{"n_layer": 10, "n_kv_head": 4, "norm_eps": 1e-06, "bias": "all", "tie_embeddings": true, "parallel_block": false}
Each number is 128 + 32 x the weight over its row's rms, rounded and kept within 0 to 255. Layers, rows and columns count from 0. The size above them is the row's rms in percent of the matrix's.

# layer 4 attention key, 256x224, rms 0.12, rows 227-242, columns 0-223
size [ 71  72  71  78  77  86  71  79  73  71  74  74  69  78  77  70]
[[137 136 116  86 185 164 184  84  59 167 108 177 132 183 128 158  82  95 117 118 165 121 132 165 151 154  38 143 102 159 103  94 125 130  82  81 134 104 128 102  79  86  87 139 187 102 210 115  98 133 135 173 126 124  89 122 100 126 165 132  96 121 108  99 134 163 149  95 153  81 174 116 119 152 134 107 117 149 150 130 117 145 138 136 119 129 168 125 111 142 135  84 149 130  84  83 128 125 176 154 104 154 167 116 151  67 118  82 125 125 131  89  49 176 146 162 103  55 105  87 123 107  81 189 140 112 156 142 127 107 119  75 175 150 147 149  95 142  83 162 124 131 125 125 180 145 139 139 182 109 117 118  91 131 115 140 112  91  99  94 136 179  98 157 105 101 141 162 116 164 101 132 149  71 146 162 196 135 198  71 145  76 144 150 110 146  83 181  81 160 118 116 137 151 144  90 142 196 149 141 126 151 118 159 132 159 129 132 179 100 131 109  78 133 123 119 103 218 110 132 130 159 145 196]
 [125 171 131 124 182 108  91 118 152 125  99 136 114 127 140 183 158 165 111  99 155 116 167  72 132 132 120  84 163 135 102 178 140  67 221 103  94  96 161  77 143 159 153 146 108 127 143 130 152 158 203  94 133 149  94 132 157 135  68  91  99 182 135 162  86 103  93 142 118 143 143 118 134 168 103 176 159 159 129 191  97 128  46 135 128 118  81  74 113 135 112 101 122 174 131 138 119 106 161  94 154 118  87 107  93  90  86 129 150 206 182  83 125  68  98  95 157 128 125 122  94 141 182  75 156  75 135  37 167 128 143 114 114 131  92 129  70 184 190 113 136  87 106 139  98 112 129 136 163 158 104 124 134 182 125 121 128  99 137 144  77 144 163 147  99 119 146 100 110 123 160 109 115  78 127 122 152  94 137 160  71 168  94 153  93 161 101 145  84 131 137 183 100 180  95 151 156  98  99  78 127 145 139 130 118 109 167 100 191 140 133 137 110 104 139 198 138 108 150 157 101  89 153 131]
 [100 139 132 143 141 112 194 128 102 123 111 128 180 101 137 131 111 124 176 139 147 108 183 207 161 168 131 137 118  88 111 159 134  79 129 116 133 131  51 104 120 141 160 144 132 141 142 155 132 123  57 133 166 173  48 129  93 101 126 107 159 192 130 112 155 100 122 115  98  79  76 131 142 116 156 169 181 125 193  86 145 102 119 114 155 111 100 187 140  79  69 139 141 145 160 141 182 115 152 116 189 119 160  98 121 126 123 136  97 128 148 110 163 112 172 110 118 102 164 135  74  87 123  91  90 134 101 132 112 132 143 129 142 121 130 162 128  83 140  92 114 146 129 149  69 118 132 149 183  98 112 112  55 127 178 147 153  87 130 115 105 140 113 111  97 152 136 146 187 182 110 140 126  88 183 111  57 140 136 128 200 122  76 105  75  83 151 131  61  65  63  95 115 148  86 145 185 114 124 111 140 129 147  91 131  82 150  91 202 161 166 165 167 153 112 182 108 114 159  88  95  85 109 126]
 [ 72 146  76 167 177 140 131 144 115  67 133 113 140 154 161 151 106 120 144 125 109 119  72 111 111 108 118 161 129 134  88 125 145  86 148 132 122 140  97  87 110 167 122 123  69 137 112 154  95 149 116 128  78 169 173  97 131 189 118 124  72 104 146 146 162 129 122 153 102 168 168 189  86 165 119 168 156  88 115 136 165 117 123 136 115 180 139 121 132 128 128  95 100 155 146 169 180 135  46  33 137 184  70 134 135 146 104 161 156 117 124 149 113  73 144 155 128 130 152 159 130  88 115 117 169 112 120 157 152 120 117  39  89 139 131 173  58 137  81 121 195 136 176 119 103 182  89 149 185 159  80 121 111 133 156 121 160 130  89 185 111 147 134 158  99 101 132 111 155 132 164 136 164 156 104  88 119 136 124 139 131  84 187 147 132  94 127 155 146  72 102  65 164 156 105 115 104 155  80 194  88  69 181 163 121 138 105 148 100 156 128 144 116 172  75  50  96 172 111 153 157 125 131 141]
 [173 144 187  93 176 154 140  94 142 129 160 141 153  83  78 123 149 152 156 123 119  96 153 112  36 111 114 132 158 144 143  95  88 108 105 125 142 120 168 116 124 141 131 161 126 184 142 217  88 155 127 111 141 166 101 157  98  81 135 151 124 183 124 129  82 107  95 111  95 131 116 152 156 113 135  84 118 112  83  97 105  61 140 113 147 152  82 148 180 125 166  57 130 133 154 182 112 167 147 172 183  89 119 103 118 173 137  99 118 122  85 151 125 123  80  81 101 102 114 137 120 120 102 192 173 134 126 141 108 170 133 115 110 152 162 112 171 146  98 124 130 115 147 101 176 186 120  72  97 102  94 134 111  68 101 201  66  70 131 171 140 178 186  79 188 130 108 113  61 155 120 150  71 134 179 122 146 145 134 109 128  99 184 135 165 191 130 104 176 113 191 150 133 112 152 132  95 155  89  80 162 135 117 143 159  76 137 183  85 123 133 140 119 123 128 127 131 167 126 168  97  93 141 114]
 [120 108  67  70 134 164 112 170 143 170 118 144  64 222 120  85 186  80 135 112 109 133 186 194  99 108 119 155 139 163 141 145 118 145  68  94  99  76 148 124  99 170 149  88 119 109 105 158 160 105  85 159  77 130 164 139 207 124 125 145 140 114 159  56 131 113 125  95  99 128 165 164 160 177 132 100 116 137 107 103  92  91 153 152 145 179 130 134  77 115 119 124  53 125 171 114 159 127 108 197 150 144 107 114 194  65 177  70 125  92 102 146 119 184 129 137 151 119  90 151 127 146 118 177 129  91 146 139 152  98 163  88 162 159 122 145 115 175  59  96 166 102 120 103 120 162 106  95  65 108 136 191 150 153  90 137 150 124 131  96 179 123 117 155 176 104 130  95 177 117 112 102 117 165  82 136 112 124 128  68 122 168 139 138 160 156 159 127 155 124 158 134 111 111 180 153 161  95 146 115 126 146 125 178 104 157 145 122 152 119  80 133 107  89 117 159 105  93  54 131 140 118 110  91]
 [111  87 155  98 106  92 174  70 166 146 173 107  98 138 155 151 142 156 129 127 126  65 144 174 143 177 175  99 124 143  95  99 122  77  78  55 110  83  82 105 163 147 127  99 114  86 108 186 100 174  88  80 146 191 158 103 134 113 114 143 188  99 135 117 154 159 136 164  98 163 113 143 154 123 117 130 117 134 199 158 148 138 136 126 114 145 103  94 182 120  72 170 112 129 168 173 117 109 106  62  88 114 135 182 122 222 147 113 103  86  99  73 127  98 130 147 155 153 181 107 111 115 147 105 149 145  66 135  75 126 141 150 107 151 162  82 160 114 129  71 140 127 143 147 130 124 109  97 109  97 135  94 167 115 163 151 182  91  83 149 118 194 120 126 154  63  56 117 144 125  97 114 158  78  98 155 112 175 124 165 117 176 115  94 124 156 120 188  97 180 127 158  92 123 172 197 162  99 131 141 195 122 135 127 128 155 129 144  87 163 125 144 147 132  99 112 132 126 133 129  72  85 136 114]
 [136  66  86 107 101  95 118 125  81 121 186  93 124 119 141 141  89 131 105 113 136 163 114 114 180 123 132 163 162 125 154 111 161 139 128  82 157 139 161 219 107  79  65  98 167 158 147 118 137 108 128 103 113 155 150 122 136  89 103 115 141  89 112 165 111 170 118 178 115 114 104 109  77  64 132 175 145 164 107 136 141 105 118 128 125  95 128  90  43 162  72 124 142 140  13  96 180 105 132 102 147  98 116 158 135 154 210  85 169 114 147 151 140  89 182 145 178 144 133 122 108 102 124 115 170 148 121 159 131 121 161 121 210 143 148 167 116  98  94 116 133 112  69 119 127 132 116 136 103 138 111 189 183 114 124  64 153 165 145  99 133  88 142 121 112 181 106 150 122  41  99 173  52 185 116 137 110 143 136 163 107 110  96  72 130 148 157 132 108 180 143 131  72  85 145 159 121 147 181 114 151 108 159 153 143 117 151 129  81 130 104 133 117  69 107 184 135 156 119 124 133 136 165 148]
 [114  93 139 150 160  82 101 139 132 122 154 105 150 121 115 132  95 141  86 140 138 113  88  87 119 123 104 133 143 152 157 167 141  91  53  96 142 114 162 117 106 131 149  99 160 108 152 102 159 127 122  90  87  90 121 162 148  92 177 157  95 102 113 139  87 177 152 114  62 100 108 115 182 133 166 188  83  99 137 125 112 130  84  63 192 181 179 113 139 112 122  81 132 159 130 137 150  62 116 122 144 111 136 120 152 104 101 122  94 187 109 161 105 149 151 158 150 118  38 162 117  71 140 155  94 158 126  75 126 146 122 170 157  67 154  90  88  59 153 149 110 112 133 186 119 166 163 153 153 143 125 143 110 159 133 114 147  64  73 132 131  88 169 171 142  88 230 150 105 143 131  99 154 156 191 112 129  82 105 145 127  99 148  81 151 166 102 187  73 105 155 149 103 157 173 112 125 145  91 108 112 164  72 146 133 136 101  61 152 183 144 156 131 140 126 146 109 136 112  83 202 133 138 143]
 [107 129 152 142 152 155 142 176  51 130  87  90 144 137 136 128 138 159 117  75 113 124 126 110 141 104 170 169  83 129  50 140  91 148 134  85 140 120 149  92  94 206 131 108 172 169  56 163 170 107 124 133 109 173 128 104  93 147 184  93 129  98 124  98 122 136 128 154 111 135 105 177 131 144  91 142 196 150  96  97 199 128 159 173 136 133 126 102  90  96 162 189 129 146 176 114 124 118 118 104 123 119 112 158  87  99 147  94 134 129  99  73 132 109 207  59 132 119 159 169 139 122 137 127 134 125 119 152 125  68 184  87 139 136 144 190  74 105 165 100 139  85 179 116  80 156 123 126 127 162 155  91 163 144 152 154 180 167 120 121 168 152 143  70  74 100 112 165  60 132 170 110  99 118  75 176  76 151  58 112  92  97 114 127 106 106 154 140 118  78  94 165  66 140 102 131 128 103 147 112  95 156 135 155 129  98 109 145 140 149  98 163 117 130 142 125  68 195 128 108 149 170 136 180]
 [ 87 143 145  70 127 169 159 160 102 140 120 170 138 135 130 127 116  89 140 131  80 200 181 103 144 192 172  98 142 150 127 109 106 112 107 177  68 185 140 142  90 115 176 113 133  97 114  90 153 129  79 103 166 133 169 150  85  83 125  97 121 133 161  66 133 111 113 152 150 149 126  78 111 148 118 150 205  81 120  36 133 168 168  90 159 124 102 165 136 167  98  96  83 104 150 119 150 148 114  90 103 174 146 114 146 129 149 132 176  93 185 132 123 193 144 165  84 136 102 147 150  72 152 169  88 154 140  44 138 103  77 111 123 152 109  78 139 123 135 152 123  59 116  86 227 119 170 132 105 169  99 128  68  86 109  96 136  88 160  93 132 116 204 139 136 110 132 155 146  83  79 140 102 142 100 140 129 134 155 147 113 120 153 141 161  82 100 111 110 143  97  90 151 102 172 124 121 118 161 122  89 142 132 135 114 193 153 114 179 157  99 163 115 119 146 175 142 127 179 130  94 122 114 131]
 [131 128 163 175 164 129 149 112 145 116  40 106 138 126 106 165 164  90  84  87 110 122 120 154 136 173 151 160 129 107 146 159 124 183 157 139  58 117 112  40 152  56 145 141  80 164 175 199 144 180  78 191 120 142 124 156  99 113 103 150 133 106 163 184 128 184 121 148 130  79 162 142 114 181  77 158 121 151 131 146 133 138 111 152 188 144 105 198 128 115 138 117  81 132 115  70 134 104 131 144 153 120 178 116 125 132 195 178 118  89  63 141 155 131 115  98 119 143 106 113 105 119 148 187 125  59 141  84 126 108 113 111 133 147 179  88 160 111 158  77 112 126  47  79 138 149  98 141 100 171 132  91 104 106  96 152 125 157 137 139 102 135 112  99  88 109 140 159 153 125 105 140 110 113 124 112 102 137 120 151 156 168 179 219  64 136 141 153  88 163 124 124  85 128 100 102 117 136 136 119 156 132 165 105 158 114 126  68  84 104  91 129 138  98 136  89 180 136 117 157 159  94 146 190]
 [125 135 106 152 135  94 167  85  40 121  95 200  85 146 132 125 153  94 142 156 139 148 118 152 163  99 125 154 177 178 131 125 106 149 106 145 188  66  94 110  91 183 102 127 117 118 145 156 117 129 156 155  89 145 102 228 127 144 148 153 148 154 167  87 119 106 146  92  45 106  98 108 144 142 198 149  90 115 162 129  58 126  78 170  88 168 165 109 135 111 165  85 148  69  96 193 149  98 119 151 170 167 122 131 131 174 134 102 160  89  88  88 156 155 120  90 120 115 117 130 119 177 137 110 132 142 125 169 135 109 121  94  88 131  95 101 211 129 122 104 131 165 141 126 143 124 158 194 150 124 124 109 133 123 140 116 103  28 165 112  87 143 109  95 102 126 110  99  90 126 145 157 171 162 109 153 154  53  82 113 167 163 119 146 148 128 144 134  79 123 104 149  92 112 146 151 139 141 150  77 127 119 138 154 168  96 107 238 123 114  98 105 139 112 156 134 173 129 118 129 148 120  84  91]
 [132 151 135  74 104  91 241 124 125 103  92  88 157 117  71 105 125 155 177 174 127 184 123 108 121  82 152 174 153 150 136 108  93  95 102 104 159 117 147 131 136 113 117 134 109 113  91 118 154 166 125 150  85 175 138 132  88 143 168 187 202 143  87 110 116 105  94 158 145 130 190 182 153 204 184  96 132 128 145 117 117  81 139 131  83 131 144 107 100 122 115 134  91 138 178 156 100 138 114  83  60  77 146 115 160 137  68 204 126 150 161 162 147  50 165 153 138 110  88 125 108 109 149 130 120 169 104 179 115 126 151 110 156 143 102 145 160 129 166 176  79 121 159 164  90 112 143 127 150 154 152  78 101 113  70  83 106 144 105 111 170  94 132 101 134 118 145 153 159 157 132 113 131  76 184 130 113 122 144 143  88 131 150 111 135  91 144 116 141 142  91 142 152 157 111 104  59  98  69 128  83 105 157 150 146 192  89 100 126 107 163 148 119 130 168 105 202 149 143  54  99 157 119 105]
 [123 134 161 173 122 178  43 125 107  75 136  91 138 134 115 169 163 153 126 123 140 124 162 163 168 113  96 102 187 176 167 102 112 128 161 158  98 113 184 106 124  54 115 128 175 131 172  78  99 135  86 113 136 153 192  63 110 151 150 134 102  90  94  97 117  54 148 102 153 107 118 137 158 118 110  92 108  81 160 140 108 134 124 118 107 134 132 128 178 124 164  88 157 145 174 176 144  65 190 135 121  95  97 113 113  88 138 123 100 110 133 141 215 122 107 134 164 176 100 161 139 132 131 155  98 153 111  90  53 138 117 198 156 151 153 142 106 120 140 106 136  95 177 186 122 103 154 125 151 115 140 135 140 131  75 182  85 151  87 176  87 103 152  99 144 209  98 183  78 150  67 186  96 110 137  79  88 118  91 160 117 108 125 154 137  98 114 172  91 164 128 151  75 134 132  84 137 119 124 122 113 161 129  79 126 115 128 180  87 153 131 116 104 132 169  99 178 100 148 136 101 126 150  82]
 [ 93 109 144 169 113 130 126 162 188 130 167 112 109 185 181 134  55 132 124 120 101 170 124 135 143 118  95 179 105  77 100  95 129 136  77 139 104 163 150 106 140 122 123 100 132 151 159 136 126 158  92  95 125 189  90  87 101 127 106 113 108  69  89 123 141 153 133 114 149 145  97 107 112 142 119 171 112 109 139 101 137 128 137 146 110 194 119 116 143  64 183 192 100 171 174 129 145 145 101  71 146 101 111 172 134 134 124 161 128 101 141  45 106 150  89 120 180 137  86 154 208 205 162 186 144 137 131 146 116 122 144 131 135 162  71 136 171 149  73  98 167 161  81 136  80 141 152  79  81 178  91  84 134 123 110  93 163 176 172 170 170 124 108 107 146 110  72 147 116 160 136 165 167  81  84 135  61 144 139 111 143 128 174 125 144 160 176 106  81  80 186 102 123  91 157 183 126  94 138 157  83  77 103 102  85 195 120 123 120 155 151 119  86 126 119 111 147 143 137 152 162 150 109 117]]
# layer 4 attention query, 256x224, rms 0.115, rows 228-242, columns 0-223
size [101  96  96 110  97  99 100 108  93 101 102 100 103 109 102]
[[139  77 121 147 114 150 139 114 119  95 133 125 136 113 155 122 153 139  93 145 151 123  62 125 151 150  88 111  99 113 148 153 113 163 160 116  90 121 161  97 132 201 145  98 142 184 102 121 141 118 147 102 172 132  93 129 124  77 133 138 110 195  85 140 142  94 121 169  95 139 139 134 183 131  74 144 134  84 140  67  97 182 172  91 126 184  83 119 124 183  95 125 160 122 140 153 157 142 139 101 204 139 110 104 135  95 122 152 179 130 149  77 116  73 100  87 113 110  83 174 123 106 198  99  90 122 111 146 172 120 139 205 115  92 142 104 117 119 150 160 123 123  88 121  53 138  82 129 186 107 176  96 119 121 154  66 128 147 137 156 142  79 129  86 160 129 157 169 115 148 137  93 208  91 204 161 143 121 121 119 128 177 160 132  90 173  98 111 103 146 106 146 126  95 122 124  94 139  66 139 149 167 120 156 115 206 173  59 115 142 163 116 122 161 128 113 134  81 181  77  37 121 130 126]
 [159  41  76 123 124  91 142 100 131 118 135  84 122 141 121 147 116 132  83 156 128 152 166 137 118  79 115 119 153 145 123 114 171 182 142 121 120 114  84  66 134 156 133  68 130 148 170 143 137  90 122 145 107  92  57 117 144 100 129 107 171  75 133  64 188 170 114 117 132 156  69  90  67 123 124 157 172 128 140 132 171 168 117 139 190 171 181 158  96 134 119  66 119 147 159 165 125 131 157 140 137 154 151 162 126  95 131 155  95 100 211  98 112 173 104 141 161 144 102 130 104  91 158 155 137 111 121 133 137 139 115 133 106 114 128  94 158 132 112  96  75 124 129 124 206 109 153 140 185 137  99 111  58 140 139  91 135 161 139 124 115 160 100 147 167 189 127 136 117 169 138 124 162 173 115 110 101 187  85 177  97 119  85  98 158 152 172 192 152  46 131 141 153  89 153  99 150 182 131 173 101  76 176  92  78 141 120  42 154 106 158 139 166  89 138 157 190 113 122 113 115 129 115 115]
 [117 113 153 136 159 169 159 150 102 160 151  86 127  59 159  87  71  93 118 184  60 176 167 116 166  73  47 108 144 133  88 123 129 117 112 179 160  89 131 101 135 184 129 155  78 118 107 114 157 142 161  90  82 192 136 106 157 134 131 132 124 155  42 118 132 114 104 121 137 133 154 138 106 169 128 112  94  82  96  85 188 192 134 200 140 141 143 116 152 111  51 143 122 149 106 138 173  60 117  98 113 121 112 131  90 120 133 137  78 120 174 149 130 144 130 159  88 158 179 108 100 110  81 159 108 147 113 150 160 149 165  72 110 180 105 144 154 126 174 111 124 155 100 119 112 140 104 105  83 133 165 134 179 153 108 192 180  72 102 137 147 162 115 122 141  73 145  76 131  88 131 146 132  86  85 116 125 148 126 149 119  57 159 157 110 181 152 173 103 114  96 117  89 153 136 156 133 123 105 146 109 138  95 144 142 158 110 143 123 147 111 140  69 221 119 153 120 168 173 181 125 140 115 140]
 [148 128 151 130 142 133 183 161 114 142 144 152 169  67 132 121 154 105  94 109 133  86 111  90 111 158 131 189 120 101 122 160  60 136 111 107 128 145 152 132  81 104 155 140 182 109 106 168 143  90 154 123  82 129 156 170 126 139 135 178  66 146 144  97 114 163 106 131  77 132 169 113 134 106 138 113  98  84  71 149  31  95 175  93  40 168 120 145 207 125 156  64 160 150  79 167 135 115 117  94 143  90 111 161 160 185 182  87 177 105  78 125 138 122 132 127 133 120  88 131 174 142 115 153 127 153 146 136 128 119 150 160 160 103 166 134 174 142 116  86 130 150 141  95  85 176 129 164 114 122 168 108 133  38 129 126  92 126 105 152 124 148 136  96 120 101 169 138  98 127 149 131 122 131 164 101 131  76 116 113 130 123 155 113 151 171 123 150 106 182 136 185 135 137 161 154  51 108  53  65 123 153 172 120 134 120  64 196  79  70 149  89 138 162 116 126 150 185 122 143  96 164 133 103]
 [144 127 111  98  96 159 153  96 148  90 131 174 133 196  45 129 180 101 114 156 104  84 168 161 115 156 141 129  90 200 171 146 130 145 148  90 163 156  95 192 158 110 206  92 157 109  92 126 128 129 131 167 153 166  87 112 130 133 128 154 148 105 158 159 111 139 161  82 147 136 175 104 107 108 166 123 138 128  90 101 133  97 178 144 110 163 128 156 126 113 181 149  75 150 109 118  98 121 103 123 126 130 182  81 132  91  78 125 145  73  78 177  71 162  92  63 136 100  91 162  98 152 109 125 134  87  66 141 167  95 122 111 124 106 119 112 129 199 104 174 217 159  78 137 151 133 107 118  91 173 149  70  94 140 157 124 117 101  97 153 178 194 123 105 133 180 100 165  99  88 150 144 112 151  85  85 160 161 119  97 156 101 140 122  72 104 119 143  75 130 163 106  90 125 116 164 147 116 177 158  67  92 172 118 141 149 154  83  92 105 164 156 116 159 162 137 141  92 115 133  96 104 133 118]
 [ 72  91  71 139 175 142 154 176 143 117 161 163 172 146 149  82 112 143 117 184 195 119 147 123 105 113 119 138 145 141 144 152 133 144 114  11  98 157 118 144 192 102 112 116 127 108 100 109 118 128 156 129 102 156 126  75 123 111 141  78 178 141 130  71 130 181 109  94 104 117 134 110 142 124 197 132  77  73  75  95 196 158 153 157  92 168 186 120 151 210  73  76 153 163 115 108  96 105 134 101 161 183  90 112 135 127 130 121 107  89 100 100  92  70  76 146 209 130 150 121 106 185 121 112 110 129  97 122 113  97 112 141 139 142 130 132 151 100 135 159 173 120 110 118 142 164 138 134 160 160 103 140  64  66 131 137 179 112 169 137 110 144 107 161  99 167 176 142  98 150 101 131 109  94 113 113  71  77 134 167 148 160 150  87 159 112 141 136 143 125 122 113 128 123 121 122  78 112 114 154 108 115 143 148 140 167 137 124  77 142 138 167 114 172 215  98 192 147  91  90 182 130 112 149]
 [182 104 158 122 143 124 122 114 126 111 136 142  93 106 136 109 123 133 148 162 128 119 128  78 138 123 162 134 141 140 166 116 101  98 124 124 144 137  82 178 134  75 151 146 125 167 154 149 176 145 170 115 144 102 135  92 141 120 110 134 118  42 108 135 134 125 118 162  77  55 133  64  99  62 126  98 125 104  96 121 127 133 116 179 170  70 126 108 115 192 120 135 218 127  84 182 123 169 136 161 115 166 112 156 103 135 164 156 126 135 129 149 180 133 138 146  89 110 160 116 134 161 154 114 158 145 113 148  77  64 155  79 111 176 163 193 128  53 125 133 166 138 152 123 172 125 181 151 106  99 163 138 179  73 116 132 160 181 142  99 132 103 135  66  96 146  61 157 114  68 102  97 115 117 140 175 122 119 121  79 161 179 108 130 106  97  94 122 201 132 136  93 132 148 135 108 183 139 193 111 189 143  96 179 111 123 102  76 122 137 143 187 120 133  62  83 183 127  76 106 184 114 150 102]
 [144 163 127 151 117  49 118 130 133 118  84 109 100 108  74 127 128 126 117 137 125 154  88 120 120  46  97 122  97 144 193 144 124 107 138  90 161 127 149  77 179 125  51  79 134 103 144 132 124 145 187  78  77  95 148 116 100 176 101 169 120 201  97 131  60 119 129 147 183 130 179 104 132 150 168 145 123 142 109 119 118 111 171 137 157 127 132 132 194 205 158 164 162 185 162 135 122 102 135 103 151 121 181  67  83 143 154  99 142 132 151  85 105 105 149 175  73 108 108  96 129 136 123 154 173  97 146 138 123 143 139 139 102 129 122  62  79 130 193  82  75 114 125 199 179 175 141 118 103 152 144 176  94 137  60 173 100 126 163 140 181 178  90 146 101 111 132 148 128 125 143 134 101 122 128  70 139 110 109 119 153  95 175  98 151 142 132 124 137  80  63 116 161 125 145 110  76 135 121 103 155 216  67 121 124  95 154 147 153 118 125 122 110 116 124 184 177 125 126 121 131 121 150 114]
 [118 146 115  57 125 177 161  78 152 101 154 105 139 137 103 161 199 151 131 143 132 104 147  77  77 134  93 100 126 139  94 134 103 199 136 155 157 183 177  67 136  69 112 102 114 120 107 135 124 138 136 112 114 102  68 127 131 118 146 101 110  91 147 109 108 136 143 180 165 192 114 126 142 177  94 152 145 145 105 121 164  85 156 147 142 143 176 107  63 119 136 162 126 107 105 124 129 149 150  96 140  95 158 155 150 148 141 122 130 102 181 149 121 120 110  95 142 160  98 130  84 170 161 189 193 102 133 149 167  92 153 105 124 100  64 157  87  67 159 108 136  79 132 159 133  73 164 133 125 108 134 161 109 187 124 121 144 200 151 140  88 117 151 150 152  84 122 126 129 124 107  37 139  56 121 117 175 214 129  70 175 121  50  50 149 117 138 180 184 147 119 135 148 134  74 126 159 138 132 103 178 127 151 128  87 145 113 122 110 122  99 165 162 130 166  79  88 107 110 124 100 140 122  92]
 [102  82 143 197 123  72  89 194 121 138  59  97 124 174 145 119 120 126 119 186 159 139  93 122 138 164 112 137 148  87 102 145 120 131 102 149  99 135 151 107  99 151 111 120 125 109 130 118 113 110 172 137 135 113 152 128 119 107  47 120 102 129 142 112 126 141  88  73 122  88 157 123  77 138 130 111 107 150  97 114 191  88 116 110 106 157 155 103 146 140  56 156 153 130 153 100 182 150 124 122 162 180 123 170 144 137  93 106 186 110 172 110 123  85 146 133 177  85 156 102 136 101 114  99  62  98 179 126 113 169 144 106 196 171 212 123 127 100 135  69 111 172 157 133 148 106 142 125 169 116 120 141 112 142 188 131 200 120 114 154  78 111 157 107 107 190 183 174 176 127 162 143 118 106 102 105 130 134 140 109  77 176 124 132 135 113 123 142 100 141 139 111 126  70 158  84 122  76 200 152 105 122  93 141 180  40 126 146 141 156 127 101 185 160  85 190 115  65 147  78  73 112 134 138]
 [110 128 115 132 114  77 172 118 145 105  73  57 135  85 115 135 115 121 184 154 127 176 121 143 139 107 134 133 111 110 126 141 144  90 120 109 105  96 151 140 167  91 108  83 169 144 254  82 110 144  77 143 153 133 146 105 162 159 129  95 164 136 140 149 105 174  62 129 127 119 186 123  92 117 130  94  93  84 150  92 175 146 116 127 107 109  98  94 190 173 109  89 139 154 148 102 158  77 124 126 143 151  90 141 101 127  96 147  70 104 168 156 164 115 140 100  86 106 121 124 144 116 112 177 136  88 158 113 103  91 194 142 106 100 116 105 102 117 197 121 106 132 105 157  91  63 148 106 144 105 182 139 120 154  72 142 129 102 134 131  49 151  92 129 151 123 179 127 125 105  17 154  79 152 187  97 148 112 115 119 168 138 142 161 150 177 141 144 140 157  97 154  98 137 138 153  89  73 108  51 139 149 142 158 115 150 108 142 154  78 221 141 153 139 131 120 177 150 155 112 165 143 124 110]
 [ 83 147  78 109 137 155 135 151 132  99 119 155 116 134 185 106  96 148 107 133  99 106  90 160 147 146 122 143 154 175  63  76 121 153 144  87 121 111 106 117 163 149 126 109 159 102 125  90 102 119 130 133 124 165 111 160 130 117 113 162 165 128 123 184 129 145 120 104  68  71 103 147 170 137 113 117 141  90  87 237 148  69 109 134 157 112 108 107  97 127 136 114 147  81  69 175 128 132  83 129 116  61 142  96 145  72 162  83 125  98 128 114 115 148 153 115 137 198 133  99 121  74 115 150 180 140 121 131 100 170  79 174  93 111 123 173 151 197 120  75 170 151 118 159 115 141 167 128 106 132 134 149 107  96 114 166  89  70 141 155 133 146 111 209 114 153 150 150  76 168  87 182 158 168 159 133  99  85 147 126 142  86 102 167  94 160 132 159 133  99 180 113 131 123 138 172 135 131 125 131 124 182 158 123 129  90 168 212 141  78 117 164  91  72 190 100 119 102  62 108 171 181 169 101]
 [ 84 135 118  92  64 137 154 173 103 139 112 126 200 115  97 126 186 126 148 147 145  94 155 145 121 115 116 162 126 128 101 108  75  97  56 127 106 164 144 160  88 161 139  91 135 168  89  78 132  84 176 139 131 149 137 179 122 166 178 140 157 128 167 156 210 100 153 146 134 107 140 134 107 146 131  36 109 119 107  96 107 104  82 121 124 189 137 116 117 138 110  75 132 170 157 177 118  74 128 117 130 140  88 150 143 171 124  81 150 170 157 176 110  44 153 134 182 154 113 163 164  82 116 110 104  84 109 154 106 130  85 105 164  95 174 109 115 167 150 190  80  88 170 118  86 100 128  78 170 108 174 130 106 117 184  64 148 137 136 190 133 110 118 114 150 128  98 179 175 109 123  82 134 124 103 150 153 114 118 145  90 142 172 107 166 122 132 143 122 151 119 206 141 140 139 135 148  90  66 172 138 141 150 143 129 121 125 102 159 155 174 124 151 111  65 113  35 131 120  99 109  97 124 137]
 [136 134 146 131  73 126  53 169 116  74 193 155  76 229 100 170 144 132 116  84 152 189 147 132 112  75  79  72 172  56 180  71 160  85 154 116 138  86 158 156  95 110 148 111  99  70 110  65  99 134  63  78 179 132 169 123  95 130 135 104 180 122 167  98 145 150 159 162 169  89 134 125 118 132 110  98  98 126  90 184 112 121 108  98 104 130 175 124 130  92 154  84 115 145 150 106 177 198 115 135 117 142 145 122 130 102 121 146 155 178 105 182 110 130 130 131  69 174  80 149 187 114 175 131 115 159 161 104 148 136 167 139 110 139 174 108  60  73 149 129 111 101 162  96 134  66 125 183 125 134 121 107 112 110 130 108 116 135 127 154 119 121 188  92 132 127  95 125 143 149 169 144  76 176 149 139 138 165 130 157 121 164 137 158 134 105 125 161  96 150  92 165 158  86 150 162 137 134  96 183 120 116 139 124  88 137 129 157 114 138 136  72 146 141 130 170 158 148 148 142 168 100 105  96]
 [ 83 108 155 199 135 109  55 121 134 174 122  79 115 159 100  86  63 124 172 166 139 112 169 134 171  93 125 153 145  94 120 125 170 136  88 131 134 143 114 147 100 152  67 155 150 114 156 115 125 134 116 132 146 106 153  98 136  81 141  75  88  94 165  56 183  85 153 116  97 148 106 136  52 183 166 142 145 145 111 120 156 127 144 179 140 145 152 127 108  74 138 177 135 121 137 111 182 136 128 125  96 124  77 115 115  89 165 168  56  57 175 151 161  98  56 117 152 128  94 100 147  68 199 120 122 136 165 173 119 110 141  99 146 203 144 113 187 119 114 129 202 127 113 113  83 134 116 115 143 144 125 197 128 149 134 150 206  77 129 152 154 108 105 100 133 116  64 142 111 107 134 153 148  66  96 121  92 131 119  66 151 159  93 148 131 161 161 157 101  81 134 127 125 132 166 141 127 145 112 131 130 143 180  97 146 137 118 181 158 114 115 145  88 140 101  78 117  98 149 129 149  80  87 169]]